Part of a small language model's weights.
Size: 9 layers, width 96, 2 heads of 32, MLP 384 tanh GELU, vocabulary 8192, 1.71M parameters.
Architecture: LayerNorm before each block, learned positions, biases, tied embeddings.
Training: a variant of Muon for these matrices, 132M tokens, 4041 steps.
Each number is 50 + 12 x the weight over its row's rms, rounded and kept within 0 to 99. Layers, rows and columns count from 0. The size before them is the row's rms in percent of the matrix's.

# layer 5 MLP down, 96x384, rms 0.0775, rows 0-54, columns 0-127
108:41 43 46 52 32 35 35 25 54 35 40 38 31 41 66 57 41 48 56 39 44 45 23 58 48 50 44 36 25 53 63 71 46 39 42 54 20 63 47 45 55 46 51 44 61 43 45 60 54 72 51 63 67 60 65 47 50 64 66 44 43 57 61 37 43 67 55 50 46 66 31 36 66 57 69 38 43 40 44 41 60 27 60 46 59 66 43 68 36 58 57 49 63 68 38 45 67 36 50 42 34 51 65 26 56 50 62 42 47 42 30 65 70 45 42 52 53 24 52 47 36 35 67 56 44 70 50 29
101:65 42 74 43 44 60 34 48 41 34 38 45 57 53 67 51 52 50 68 81 53 46 60 45 50 40 62 57 44 57 40 59 45 38 32 31 37 39 52 61 37 58 42 51 54 56 78 37 46 47 17 58 54 40 67 60 44 43 80 75 47 51 66 45 46 54 33 47 52 28 97 60 52 59 57 49 42 61 49 66 75 38 56 55 62 56 51 37 41 32 47 52 52 57 52 58 77 49 48 47 51 49 41 38 48 63 48 50 32 71 45 70 61 49 50 85 61 58 54 48 58 65 54 51 48 51 45 50
101:59 62 42 64 55 48 43 43 49 32 46 52 55 73 61 38 48 52 33 40 40 37 46 32 83 28 64 55 64 35 68 48 53 57 41 57 52 62 55 50 07 57 50 44 55 45 66 61 47 40 54 67 75 49 40 23 51 57 47 51 66 54 61 37 31 46 57 60 66 66 54 52 66 35 48 55 43 63 52 50 42 55 58 65 62 35 39 44 45 30 62 61 46 30 56 59 60 56 26 65 56 56 58 52 25 49 62 62 69 50 33 52 40 60 53 70 56 65 41 46 31 43 43 49 56 64 24 26
101:40 50 65 48 27 55 29 38 37 58 50 47 56 60 40 45 32 58 29 59 65 40 58 69 60 64 57 53 37 54 31 55 47 51 67 62 60 58 44 53 72 51 54 56 49 63 39 44 44 40 35 50 31 47 82 73 46 60 54 19 62 55 64 38 67 45 54 59 42 40 26 35 56 76 48 50 54 62 29 61 49 57 60 40 37 59 46 49 47 48 59 42 39 50 38 45 56 41 42 43 45 38 48 68 49 48 50 41 50 44 69 43 72 53 34 78 18 36 49 43 62 35 41 57 48 65 46 35
096:31 56 50 42 40 58 45 38 37 32 68 58 63 72 48 47 61 65 52 49 30 46 48 59 49 56 45 62 28 51 61 63 41 70 54 28 65 53 38 73 62 45 47 43 33 72 45 82 43 62 49 51 38 67 50 41 62 59 68 52 51 50 43 44 55 44 62 45 37 34 46 43 39 56 62 58 46 46 51 25 49 54 34 34 47 61 47 52 52 81 44 42 51 56 39 44 55 32 34 35 34 46 56 67 44 46 48 42 36 49 58 64 50 58 57 34 52 40 54 63 53 35 65 46 59 45 56 46
098:54 35 37 47 35 50 57 60 39 62 44 42 80 45 30 38 56 36 54 51 52 60 50 38 58 25 54 23 63 25 60 37 67 42 58 46 19 49 70 54 48 27 47 30 36 50 64 50 43 27 23 22 61 46 63 44 41 50 63 46 46 37 50 23 50 49 58 54 55 51 48 65 43 38 47 56 59 46 60 25 59 65 50 52 47 51 61 34 63 45 53 68 61 40 29 51 35 58 58 48 47 51 49 52 40 47 51 58 41 56 72 63 45 44 59 50 45 47 41 59 44 40 54 40 41 62 59 67
105:66 40 49 50 48 39 67 43 53 47 50 47 57 40 55 51 47 39 58 43 40 37 56 59 41 66 83 46 57 55 34 36 57 60 58 43 42 52 46 44 13 45 45 56 42 54 39 56 71 53 50 46 70 47 67 47 53 48 46 21 39 70 40 56 46 31 39 72 45 18 50 40 58 48 61 63 65 44 38 38 54 42 27 58 58 50 42 48 47 63 38 48 40 49 68 64 60 31 36 47 72 52 35 68 32 46 53 40 44 33 67 45 62 44 44 60 58 66 50 40 41 54 60 53 58 62 63 56
106:42 07 51 55 52 45 53 65 47 50 49 56 48 49 64 63 64 35 50 49 28 47 48 64 62 60 34 41 65 52 42 29 50 63 52 40 47 44 69 39 40 40 46 36 37 44 61 41 65 38 45 45 68 75 47 60 53 64 43 30 59 33 45 35 42 59 57 46 52 65 58 69 61 41 32 69 58 39 73 38 47 51 46 58 49 60 47 47 61 46 46 59 47 41 37 71 63 26 43 54 55 42 34 31 55 58 79 44 52 52 39 72 17 50 73 41 51 64 38 49 52 29 47 54 54 54 73 40
095:37 47 37 33 52 62 52 57 67 47 32 53 44 69 52 40 66 69 60 44 70 50 50 63 43 50 42 38 45 57 44 41 48 60 51 56 83 67 67 44 53 52 63 48 34 54 66 51 43 31 66 73 53 48 56 58 49 53 34 58 43 62 52 57 48 58 58 72 54 60 34 36 63 42 57 40 53 48 61 47 56 41 59 41 60 52 68 56 54 40 73 54 49 54 42 56 54 60 37 59 26 55 30 56 52 58 72 32 57 27 51 51 50 52 64 36 43 46 57 44 35 37 47 57 63 45 47 48
106:47 45 50 45 64 42 48 49 46 31 45 47 71 60 33 36 52 51 45 46 55 54 65 43 41 54 55 65 53 40 45 49 39 47 53 64 79 42 47 60 51 51 49 48 48 41 55 27 22 60 69 54 66 54 65 57 52 42 53 45 35 76 64 44 44 36 38 42 51 40 67 40 42 67 51 49 69 37 69 49 65 61 56 62 49 50 53 26 55 44 46 60 47 31 50 38 45 54 51 49 62 58 68 45 32 34 42 57 55 27 36 39 58 40 66 43 31 58 47 48 49 55 62 61 52 50 54 61
100:50 49 34 42 66 28 32 61 55 31 51 35 53 71 57 47 41 33 66 48 40 46 54 13 38 42 45 39 56 49 51 65 46 37 55 64 70 38 50 67 34 62 42 64 35 28 55 54 40 50 50 69 56 65 63 67 55 47 46 66 73 38 50 45 66 44 58 42 72 52 45 47 40 54 35 28 44 55 47 74 42 58 55 58 30 50 49 48 58 61 46 50 50 66 45 54 49 49 65 78 41 60 43 57 39 41 63 60 69 44 44 65 66 48 62 46 63 54 26 63 81 61 52 33 55 45 40 47
098:53 53 49 28 43 71 44 44 51 46 68 58 24 67 64 49 56 56 57 29 56 59 42 46 55 68 36 50 49 40 42 55 58 47 46 43 56 26 52 59 62 38 49 58 36 54 45 43 48 52 51 57 64 28 46 49 66 31 40 48 57 73 49 53 35 26 34 30 49 50 79 42 52 51 42 43 19 54 41 62 31 54 60 52 43 36 40 34 17 62 61 56 38 47 57 55 63 53 54 58 33 45 50 74 58 72 43 33 67 53 48 32 61 54 62 43 62 42 44 53 40 67 26 61 39 33 55 59
094:42 49 34 64 61 54 62 64 53 58 55 40 29 54 64 55 42 43 39 46 63 64 46 51 38 59 59 50 53 40 44 36 54 49 73 46 43 42 57 54 37 38 43 55 55 47 44 57 52 65 32 58 47 58 53 53 62 31 49 67 55 53 51 53 57 32 68 54 64 53 43 77 59 59 47 52 35 56 61 68 53 38 61 36 51 50 53 73 59 54 71 45 55 20 51 53 41 44 42 49 36 56 51 30 47 47 62 43 27 50 50 47 33 63 50 65 24 59 50 37 63 67 74 72 35 54 27 55
096:61 58 62 29 47 62 51 48 32 60 48 48 51 53 49 64 67 61 24 63 60 40 76 63 42 36 54 54 74 65 53 45 38 55 41 39 28 53 51 77 35 56 70 46 59 66 51 55 71 26 48 57 59 43 49 76 48 61 41 39 70 49 46 64 61 46 56 38 77 53 47 48 59 65 46 52 72 57 52 39 83 44 66 48 54 57 45 45 53 61 51 64 48 43 53 46 39 43 43 47 56 48 57 68 38 43 53 45 67 50 73 40 58 26 32 56 61 45 63 51 48 61 57 37 43 35 40 48
097:71 53 59 40 62 37 37 65 41 40 51 54 51 22 49 33 44 51 41 59 54 58 56 44 39 69 56 59 37 52 53 65 40 45 43 52 29 40 57 75 57 64 54 52 42 47 32 31 37 59 38 43 21 61 40 34 56 48 34 53 36 52 47 55 37 50 34 47 40 27 54 66 42 55 68 58 34 36 72 49 45 51 66 47 36 33 45 90 50 55 61 45 49 55 43 43 54 58 58 55 45 68 46 49 41 53 44 36 60 59 59 32 48 35 42 50 57 55 55 50 60 31 49 63 45 49 46 35
106:55 79 35 34 58 33 37 49 44 73 41 55 51 42 49 41 27 41 60 50 50 52 50 33 60 22 57 53 64 57 64 57 52 63 56 67 54 45 29 45 62 42 45 66 86 41 62 38 21 42 56 70 51 27 40 56 51 46 60 65 68 53 55 50 42 46 35 52 56 54 36 39 51 49 41 47 43 61 31 49 62 61 47 54 44 69 43 45 47 47 56 40 49 68 54 43 34 43 58 60 59 54 54 59 47 91 42 53 79 48 50 58 53 56 74 46 49 52 59 51 32 40 27 30 30 54 45 24
100:46 53 73 53 62 41 52 34 60 47 52 58 56 42 39 52 52 51 43 63 54 57 57 54 47 39 64 50 44 70 51 77 54 69 46 49 52 34 44 29 63 59 53 49 53 37 51 80 27 59 74 39 61 45 49 40 51 68 46 22 43 59 62 62 33 57 57 40 59 65 48 47 61 41 46 44 57 54 49 51 26 43 48 55 43 34 66 70 51 58 27 54 47 27 60 58 57 70 57 40 41 63 24 35 60 61 52 23 48 52 54 58 51 50 43 31 61 59 59 58 34 61 34 46 39 56 45 44
091:71 38 38 65 38 45 68 62 62 55 48 43 43 37 64 48 51 77 47 53 51 50 37 56 39 59 42 38 62 49 70 40 61 42 67 42 64 64 43 74 66 13 43 32 56 70 56 59 36 50 61 36 35 50 49 74 62 41 54 41 25 62 53 58 45 50 63 31 43 37 63 57 43 71 70 72 48 50 55 40 29 56 52 51 55 56 36 52 50 54 62 50 42 72 28 53 45 37 58 59 59 42 43 57 46 43 39 62 39 66 37 59 57 59 79 40 49 67 42 40 51 33 47 75 40 45 31 43
100:61 80 55 53 46 66 62 46 54 60 39 82 36 26 50 60 52 41 32 47 59 50 78 59 39 45 49 47 43 55 42 51 54 79 57 48 24 55 54 46 30 45 44 65 50 26 60 56 43 58 43 63 46 41 55 50 66 72 30 46 63 58 62 42 50 49 35 30 35 46 43 65 45 54 71 70 66 44 41 39 56 49 51 40 48 54 34 51 61 46 53 53 49 54 45 48 56 33 45 51 48 39 20 55 51 53 46 42 54 39 26 42 52 61 65 57 28 49 53 35 54 60 49 43 37 41 41 44
088:49 41 48 63 29 59 32 57 29 44 63 73 60 56 49 66 47 48 56 54 47 38 56 52 53 53 51 57 48 51 47 42 45 45 52 50 39 31 38 35 52 50 61 60 66 52 53 50 74 59 46 47 67 58 50 78 53 37 53 48 43 53 57 41 51 18 60 65 51 49 13 44 49 47 37 58 46 38 68 44 55 30 86 52 46 42 54 46 33 55 56 60 39 64 56 53 41 48 33 31 69 48 65 40 66 43 45 45 24 57 48 62 34 44 40 36 54 77 46 55 68 54 28 51 47 27 66 67
105:39 54 58 44 61 69 58 43 69 45 48 37 47 38 38 37 59 60 48 48 38 67 46 33 66 21 53 38 51 51 43 58 74 51 44 48 65 46 57 49 38 41 51 49 61 41 54 46 51 52 49 58 70 56 50 35 48 45 55 85 64 52 63 59 52 53 41 34 63 76 29 53 54 43 47 49 55 48 33 65 49 48 35 66 34 40 43 61 51 44 51 37 50 43 51 35 49 72 54 42 66 64 68 60 47 77 73 57 41 41 47 52 48 24 64 43 45 50 29 41 55 64 35 49 51 54 40 39
099:33 40 34 53 53 62 56 63 71 37 50 52 55 52 54 60 56 56 52 61 42 40 57 58 40 45 45 54 58 48 50 68 39 57 59 76 26 68 54 55 70 29 50 62 56 50 55 36 43 62 65 37 62 58 49 33 40 66 66 48 43 48 45 37 50 48 69 41 40 46 60 34 57 66 66 42 70 51 53 44 37 71 40 60 60 50 60 62 61 21 25 46 70 49 51 67 52 49 46 68 49 35 47 34 67 47 45 50 40 52 30 63 62 41 75 62 55 49 51 82 47 39 32 67 46 46 53 47
088:64 45 29 42 58 31 28 62 46 49 53 46 40 47 63 56 58 28 57 60 59 58 31 50 46 40 47 39 50 77 69 62 71 51 59 63 63 68 35 61 50 43 52 33 43 59 57 68 41 60 38 59 63 53 56 57 63 39 30 46 32 55 75 30 53 51 56 45 79 48 39 50 54 48 42 55 54 30 59 67 62 69 47 41 48 47 55 60 45 55 64 52 61 75 69 66 65 45 48 61 45 58 43 50 66 63 65 62 44 69 45 26 26 33 42 41 52 59 51 44 64 63 45 65 66 56 45 72
102:54 60 26 52 61 37 56 61 45 49 65 36 34 45 52 62 39 53 35 60 54 51 28 34 34 37 24 71 53 56 45 54 48 58 36 53 80 47 48 52 59 58 41 53 50 57 57 48 47 55 59 56 67 37 53 51 39 48 57 48 40 51 57 48 56 38 38 31 54 54 19 39 37 28 42 61 42 45 47 42 63 54 35 55 62 53 46 69 50 62 47 24 44 61 43 53 65 53 44 49 56 43 29 67 51 68 39 56 61 35 53 37 45 45 60 64 66 43 58 61 45 48 48 56 35 52 43 64
095:38 21 62 29 48 57 52 51 57 47 33 54 62 59 34 29 60 55 88 52 44 31 61 63 53 35 73 58 72 43 41 57 50 42 41 24 47 22 62 33 51 46 68 50 50 36 56 60 45 41 69 28 40 39 65 31 42 67 42 62 36 41 32 75 52 67 33 47 31 34 36 51 50 41 45 49 48 34 63 51 39 30 63 68 61 40 68 49 47 39 50 59 59 43 57 54 50 64 72 48 62 51 75 15 36 50 22 53 40 62 59 59 64 41 46 36 55 36 50 58 45 25 51 58 65 49 65 52
095:46 53 48 53 51 40 38 59 29 64 52 34 45 78 49 68 50 53 44 59 23 47 31 49 65 45 56 47 55 49 32 57 64 32 57 74 55 64 64 51 42 64 69 42 51 22 46 45 57 36 47 61 36 35 41 54 44 24 43 67 60 54 46 35 65 41 59 47 48 67 79 91 57 43 38 49 49 73 69 49 38 56 52 51 48 57 46 42 52 61 65 39 55 37 45 67 53 53 53 59 52 43 40 50 38 56 24 75 39 40 48 35 41 47 56 59 38 40 48 84 53 55 80 58 41 53 47 67
106:40 79 33 52 52 52 68 47 52 58 59 69 47 47 33 50 32 47 41 48 58 44 40 46 35 48 69 83 44 65 59 32 37 49 46 40 40 56 41 53 67 46 52 61 67 36 37 56 72 52 66 39 39 61 55 62 38 48 63 70 53 49 51 63 52 57 53 73 39 48 29 37 38 59 51 54 48 52 36 46 59 47 50 40 61 44 72 53 63 60 56 36 51 52 59 64 37 42 58 50 62 70 57 61 48 83 50 39 48 62 45 50 29 60 40 56 59 54 61 35 51 49 59 60 51 54 50 49
097:59 47 40 55 46 28 55 47 53 45 36 27 33 68 48 50 59 58 45 68 57 52 54 54 45 49 44 47 64 40 79 58 67 55 61 48 49 59 43 56 31 45 51 35 62 55 57 56 49 37 53 53 47 46 35 50 55 41 46 45 39 55 29 64 48 67 70 60 58 49 35 81 50 47 42 41 59 44 46 53 46 38 36 40 44 51 56 58 55 47 37 53 55 64 63 31 73 48 60 34 45 62 43 46 68 44 53 42 54 40 45 62 37 39 30 38 45 56 67 48 55 61 58 50 50 22 52 62
105:56 52 65 39 52 59 59 58 56 54 45 39 59 56 62 60 55 59 47 57 20 44 36 72 56 16 74 65 56 57 47 38 34 43 40 21 41 47 63 46 50 65 54 52 54 57 63 49 59 48 68 57 45 73 41 48 44 59 80 60 66 72 69 50 60 47 46 44 43 60 25 44 69 42 71 52 68 26 36 48 61 50 46 35 40 45 57 39 54 59 48 54 34 54 34 50 36 45 61 39 28 54 39 37 32 80 40 60 38 45 41 38 50 55 38 53 55 52 48 81 27 45 38 46 42 52 35 60
095:62 43 45 35 57 51 75 61 52 56 60 55 57 35 64 53 47 38 74 51 71 31 44 47 47 46 42 49 51 35 46 70 16 46 42 61 39 48 63 51 29 57 54 51 65 49 52 53 54 40 43 32 49 50 47 46 26 45 57 67 70 46 27 69 46 48 48 47 64 40 43 56 45 35 54 37 50 61 53 51 61 47 42 62 27 60 42 50 45 55 53 64 80 53 56 36 34 37 35 47 78 57 34 25 64 49 30 78 36 53 66 58 22 40 51 74 59 24 48 74 62 71 70 61 56 46 53 54
097:44 58 61 31 63 43 64 49 55 29 55 55 67 24 56 39 44 38 39 78 64 52 60 69 61 52 68 46 47 26 44 55 42 29 56 58 87 65 60 41 82 45 49 57 49 61 45 67 43 62 65 53 44 37 65 59 27 74 34 55 47 41 50 42 61 54 24 44 64 58 39 44 48 55 47 51 53 56 53 46 56 66 58 73 42 47 39 51 53 76 45 42 42 50 65 57 45 65 51 28 43 42 40 29 29 56 40 50 79 48 77 31 68 43 58 74 55 49 51 22 64 44 37 38 55 45 44 45
095:67 34 45 47 52 68 73 45 33 48 48 62 60 39 54 71 59 40 67 29 33 74 59 38 61 43 45 36 41 63 68 36 38 33 44 27 20 42 60 47 57 36 61 56 58 60 54 48 42 78 50 45 37 62 41 71 48 41 42 43 35 46 63 56 38 46 49 40 41 48 57 55 45 47 57 39 55 54 26 43 66 34 57 52 40 37 62 46 51 60 45 45 45 51 71 49 58 47 60 51 62 69 54 45 60 49 64 57 60 47 48 45 58 29 53 63 53 55 52 63 54 22 53 56 53 61 47 51
098:41 50 44 43 60 66 50 35 40 21 41 21 68 46 66 40 63 42 47 51 54 54 53 36 62 64 59 54 39 63 58 40 61 51 60 43 45 51 44 32 26 65 53 54 52 67 49 50 61 40 52 46 61 50 32 48 49 55 65 41 25 68 36 42 38 57 42 28 52 58 51 47 55 52 58 63 43 60 67 57 42 39 43 67 34 27 61 31 45 43 44 65 81 43 66 45 66 57 46 54 53 42 59 48 58 30 61 29 47 50 56 65 50 44 35 19 61 60 52 61 44 63 34 66 45 45 32 39
105:34 47 29 69 38 76 48 42 54 50 44 46 52 53 68 71 36 65 38 38 54 42 66 84 45 56 20 53 62 49 32 44 57 43 61 59 52 32 58 43 55 56 68 51 70 56 56 72 49 56 37 55 53 62 37 73 34 50 58 54 55 37 47 57 33 60 46 49 59 46 68 56 54 64 42 39 37 46 43 43 36 25 64 40 47 53 32 31 33 65 47 50 38 48 43 62 46 41 43 96 49 48 52 54 55 48 42 65 48 49 50 42 48 43 58 66 64 56 57 43 60 64 51 57 59 27 82 60
099:47 38 40 48 50 45 59 67 36 48 53 72 54 65 52 45 47 39 50 49 55 66 49 48 48 55 68 43 42 49 68 25 45 25 25 34 19 54 66 45 61 49 25 57 26 58 34 46 36 50 62 52 41 59 53 45 55 44 53 41 53 43 57 65 35 58 64 64 52 53 28 76 61 58 65 40 37 53 83 56 41 43 63 40 66 36 47 38 52 33 50 38 49 48 60 58 69 57 42 25 52 54 74 49 36 41 55 74 67 46 71 65 62 63 45 53 52 45 35 46 50 40 44 40 64 71 61 62
100:43 80 56 52 54 52 40 33 64 31 51 59 25 47 44 52 38 31 48 42 35 47 45 39 49 62 58 53 57 61 60 38 41 56 54 56 36 72 56 53 67 64 32 54 48 57 54 28 46 47 38 62 40 52 24 41 26 55 42 48 59 54 44 51 41 61 46 60 36 46 62 38 75 86 52 48 20 61 55 44 15 43 62 54 64 43 47 52 34 47 27 58 49 51 54 31 54 25 56 56 48 56 56 53 42 41 52 58 52 69 43 65 48 52 33 65 48 41 58 49 62 56 39 71 36 53 39 43
094:36 44 34 71 29 59 52 72 60 71 52 42 56 48 40 53 59 49 31 45 46 19 53 56 48 54 50 37 48 31 64 56 61 22 52 61 24 53 50 67 42 45 53 69 48 49 39 62 42 43 58 08 52 49 56 77 44 54 56 40 53 45 43 34 63 56 59 49 58 73 64 41 36 64 42 46 66 61 47 37 37 50 37 62 36 60 40 47 40 64 35 37 44 39 56 44 38 54 43 54 66 40 49 53 53 38 54 47 43 39 40 64 60 38 57 46 51 63 60 57 60 36 55 52 34 61 63 57
103:42 75 64 43 51 45 77 57 56 57 47 48 38 55 58 41 55 63 25 26 74 43 38 48 72 64 57 43 33 20 70 68 39 65 28 41 40 62 55 58 52 53 34 65 45 69 32 65 67 62 80 48 47 39 43 75 54 46 38 43 45 40 57 78 56 65 57 27 50 48 60 44 46 62 58 56 60 58 24 58 23 45 44 52 53 61 42 51 58 56 28 44 32 54 71 39 52 55 59 58 32 60 79 41 60 37 41 44 43 40 49 46 40 55 65 54 52 60 28 55 37 64 48 42 56 43 68 49
097:30 55 53 27 77 79 55 39 49 52 54 50 39 46 30 52 38 56 41 53 34 48 37 31 68 38 48 48 46 54 53 68 56 64 41 53 60 61 56 51 48 51 58 71 47 43 56 36 53 48 37 35 21 46 27 43 50 58 48 59 44 30 54 51 51 49 63 45 48 12 54 49 52 39 62 34 42 61 49 43 45 49 23 44 60 57 57 37 50 53 36 30 67 41 36 55 67 45 41 80 60 52 68 35 43 34 66 60 60 43 55 66 50 43 66 52 47 59 64 42 57 58 30 49 41 50 40 48
104:62 33 53 46 34 27 56 27 55 41 55 54 28 49 46 38 59 43 54 62 45 47 51 49 47 56 45 39 42 36 59 51 52 41 34 57 59 43 33 72 60 52 44 32 44 44 53 41 22 60 57 65 36 59 56 55 41 51 46 38 40 50 20 34 20 39 59 36 54 33 63 49 36 45 45 61 47 47 41 61 53 41 42 77 62 56 37 61 57 41 50 49 47 72 66 35 57 40 48 69 63 53 55 25 66 62 52 42 42 69 51 49 62 38 50 42 38 50 57 22 64 58 49 77 69 48 46 20
099:41 71 39 33 50 63 53 41 50 58 59 40 27 50 39 48 51 80 60 33 44 67 39 45 41 17 22 66 48 43 60 46 66 68 49 45 67 37 53 50 54 44 42 42 37 49 49 60 35 55 38 52 49 39 64 41 49 55 54 57 60 54 78 32 50 73 43 47 42 39 45 57 47 36 28 35 65 45 54 37 45 35 36 24 46 29 56 49 47 41 60 51 80 72 52 49 47 47 36 56 55 47 63 65 52 54 37 47 39 43 61 44 70 70 64 30 40 42 66 52 58 50 26 52 47 55 50 49
106:58 37 51 63 65 47 31 67 59 40 75 56 64 58 44 31 37 45 75 56 55 47 32 30 38 36 51 54 29 43 27 34 75 33 41 48 63 43 58 37 55 46 37 40 47 56 52 36 44 68 54 69 45 38 55 54 65 48 56 60 80 35 23 54 33 57 67 27 64 66 64 39 27 55 52 28 37 50 30 35 44 64 86 59 52 40 34 35 42 60 36 35 30 41 61 45 43 43 58 67 59 55 62 51 62 37 53 30 52 58 47 54 49 68 59 51 51 48 50 55 35 14 68 32 49 43 46 45
093:43 34 61 51 42 51 72 59 43 45 40 47 50 57 46 32 45 60 72 51 60 60 40 70 52 57 55 69 31 57 42 65 58 39 65 43 38 46 55 52 62 42 45 44 49 41 70 56 29 58 36 53 45 59 65 35 62 46 57 36 45 50 52 48 43 49 46 57 50 60 52 61 44 73 31 47 61 47 54 54 41 49 34 41 70 43 42 50 49 42 56 49 53 52 42 52 42 37 52 82 48 39 52 67 70 51 69 47 69 55 54 32 44 51 50 29 57 54 43 45 80 43 31 64 46 49 53 44
099:63 59 64 52 39 46 36 58 50 51 40 65 63 39 49 33 31 36 35 54 65 47 38 34 68 49 41 38 48 28 60 64 37 56 60 43 54 52 41 55 43 46 46 58 58 55 43 54 57 48 34 51 57 63 48 42 45 49 56 50 47 50 42 58 34 69 71 51 27 46 51 58 53 51 58 44 39 41 33 53 54 56 21 44 37 46 51 63 38 53 41 41 42 49 46 54 50 56 52 66 53 49 47 34 54 63 46 69 56 43 19 45 43 44 28 41 72 41 41 48 42 62 78 41 39 51 53 45
106:68 48 44 19 31 56 42 41 63 42 40 52 50 33 43 51 38 59 36 46 46 50 63 48 46 65 44 58 55 62 42 24 32 40 52 50 47 78 40 59 48 65 78 50 29 34 53 53 57 30 44 26 55 45 53 33 60 49 45 65 43 76 35 51 64 60 31 66 55 44 69 62 56 50 52 56 53 74 61 38 59 50 57 35 37 56 51 39 40 48 46 57 49 45 41 69 57 58 48 27 34 70 50 58 28 55 47 69 55 38 58 45 53 51 64 50 59 60 52 40 53 49 82 36 42 50 47 57
098:42 57 41 53 48 47 62 67 44 64 29 40 55 56 49 46 64 39 48 45 38 61 62 51 48 48 57 70 33 46 71 35 41 37 49 42 47 40 46 35 47 41 31 45 48 42 28 56 55 42 57 51 47 75 52 43 48 57 66 46 48 42 59 69 59 47 62 55 28 60 55 70 74 39 28 55 48 65 60 37 26 69 70 47 49 41 55 43 46 55 48 55 42 54 40 63 41 60 44 48 80 40 73 60 66 42 38 59 53 46 73 45 76 42 45 60 49 44 65 76 32 34 48 62 37 41 48 57
107:41 72 48 41 45 56 51 46 55 43 65 50 65 45 53 70 54 55 53 57 31 58 70 74 50 65 56 47 49 52 52 44 58 64 54 45 22 75 44 46 44 52 49 65 62 57 46 52 54 36 54 60 68 63 55 62 35 49 54 33 43 64 33 50 43 59 52 50 47 73 65 16 61 41 50 46 55 35 50 37 27 52 51 51 48 40 23 64 56 49 52 55 63 53 66 57 50 61 39 66 33 42 31 51 63 67 40 33 48 55 47 53 43 63 12 40 34 62 59 46 75 50 39 52 55 56 37 49
102:59 58 57 54 58 36 52 51 48 52 62 71 53 57 34 68 44 43 40 59 80 47 51 35 31 76 34 44 49 44 33 40 60 60 48 53 52 68 34 55 55 39 54 79 34 51 45 53 76 52 66 66 39 52 47 43 55 39 39 39 71 44 62 50 53 40 37 63 37 58 38 60 29 35 55 73 52 32 30 52 22 61 51 47 53 65 61 48 36 34 75 49 43 50 51 56 58 69 59 44 59 75 54 42 41 48 54 56 39 37 40 48 34 64 73 46 57 45 45 27 40 62 46 35 51 50 39 59
103:68 44 60 82 48 48 28 70 46 56 62 43 45 50 65 53 41 36 27 63 62 56 44 40 42 53 70 56 43 50 67 48 48 45 58 50 32 54 46 64 63 63 43 42 41 59 51 73 67 65 36 50 57 47 64 55 66 34 53 37 54 52 43 35 40 62 72 56 51 48 44 57 65 57 47 81 41 56 35 62 47 54 20 45 57 56 43 64 57 65 54 40 33 61 43 51 66 67 56 37 40 29 29 64 45 62 58 52 57 48 50 51 40 57 32 50 28 41 34 32 71 37 32 49 38 43 48 65
092:48 74 51 76 61 33 63 58 57 44 35 59 43 37 61 63 47 31 38 48 34 39 32 38 51 46 36 52 55 38 53 56 39 71 31 48 39 56 46 35 58 56 46 53 66 59 47 47 48 71 67 50 40 46 59 62 45 49 43 35 69 54 64 66 42 57 49 48 48 49 41 49 45 68 69 57 39 58 57 45 74 32 60 46 47 30 52 31 40 64 49 54 36 74 50 47 36 47 56 27 75 51 46 61 57 53 50 40 50 59 50 65 59 39 61 62 53 50 24 58 51 51 60 55 56 39 48 76
107:59 52 35 42 32 53 48 57 72 48 44 49 62 42 28 40 40 71 58 48 46 42 44 52 32 67 37 44 37 67 36 45 32 64 32 61 51 46 55 67 49 70 52 61 51 39 58 35 46 62 50 53 58 43 22 47 69 61 48 62 50 47 36 84 40 50 31 12 47 37 45 37 42 43 56 33 40 58 45 66 63 33 59 41 79 61 41 50 39 25 52 46 53 62 31 42 43 53 57 41 60 44 57 43 47 37 53 46 45 72 40 40 38 45 56 48 61 40 48 56 41 39 79 60 57 28 54 64
104:68 37 45 52 39 44 46 50 39 47 57 40 35 41 38 55 74 51 61 49 55 53 40 49 51 49 50 42 68 38 32 35 41 54 49 44 22 29 57 62 20 40 45 43 37 36 55 50 55 58 33 65 49 44 46 50 70 51 41 69 54 52 50 44 46 59 48 35 64 62 39 44 63 52 44 54 39 55 40 50 52 45 37 53 62 69 59 68 37 50 31 56 58 55 50 35 50 34 62 29 49 56 43 41 45 25 67 44 55 61 61 55 47 70 44 40 49 39 44 45 64 59 62 71 46 49 44 37
101:52 38 17 43 47 61 37 44 35 56 53 56 39 41 53 30 54 65 76 42 57 28 33 30 60 35 49 53 51 51 68 48 50 60 74 54 68 49 38 47 50 48 59 53 29 45 66 41 58 34 32 53 47 41 40 45 47 31 49 49 34 42 38 58 34 51 72 64 39 41 53 52 48 52 70 42 34 38 33 24 62 59 38 31 54 63 49 44 48 23 51 37 34 48 36 28 54 48 55 54 41 54 48 57 46 42 60 54 65 62 72 49 39 22 37 35 54 42 46 45 57 50 41 55 58 47 24 40
103:37 54 51 41 70 67 52 38 29 48 46 28 38 57 62 37 57 55 58 31 36 63 63 66 47 71 50 64 38 60 45 58 72 55 39 59 75 34 28 48 63 63 43 45 51 51 68 18 56 47 70 46 52 67 47 57 56 46 47 37 39 43 74 25 71 38 56 57 67 30 62 48 42 48 40 39 47 42 52 39 72 59 61 51 63 37 76 28 41 41 57 63 27 40 52 38 58 50 40 55 44 56 30 32 43 42 64 37 47 58 50 58 46 48 45 31 50 68 55 33 51 51 60 55 48 23 40 61
098:42 70 67 41 53 30 39 45 57 72 47 35 44 71 43 19 51 42 49 39 43 45 54 39 59 63 40 44 51 48 45 33 61 67 27 49 69 73 32 46 42 24 54 48 55 39 60 56 42 27 61 44 49 46 57 48 53 74 32 43 36 37 64 51 64 55 41 84 40 41 56 62 53 35 28 37 68 66 57 55 50 55 44 63 41 56 53 63 44 41 53 59 57 54 52 67 63 65 49 42 63 47 52 48 58 43 46 64 35 42 73 66 48 59 64 58 51 25 42 24 26 48 37 59 71 50 64 48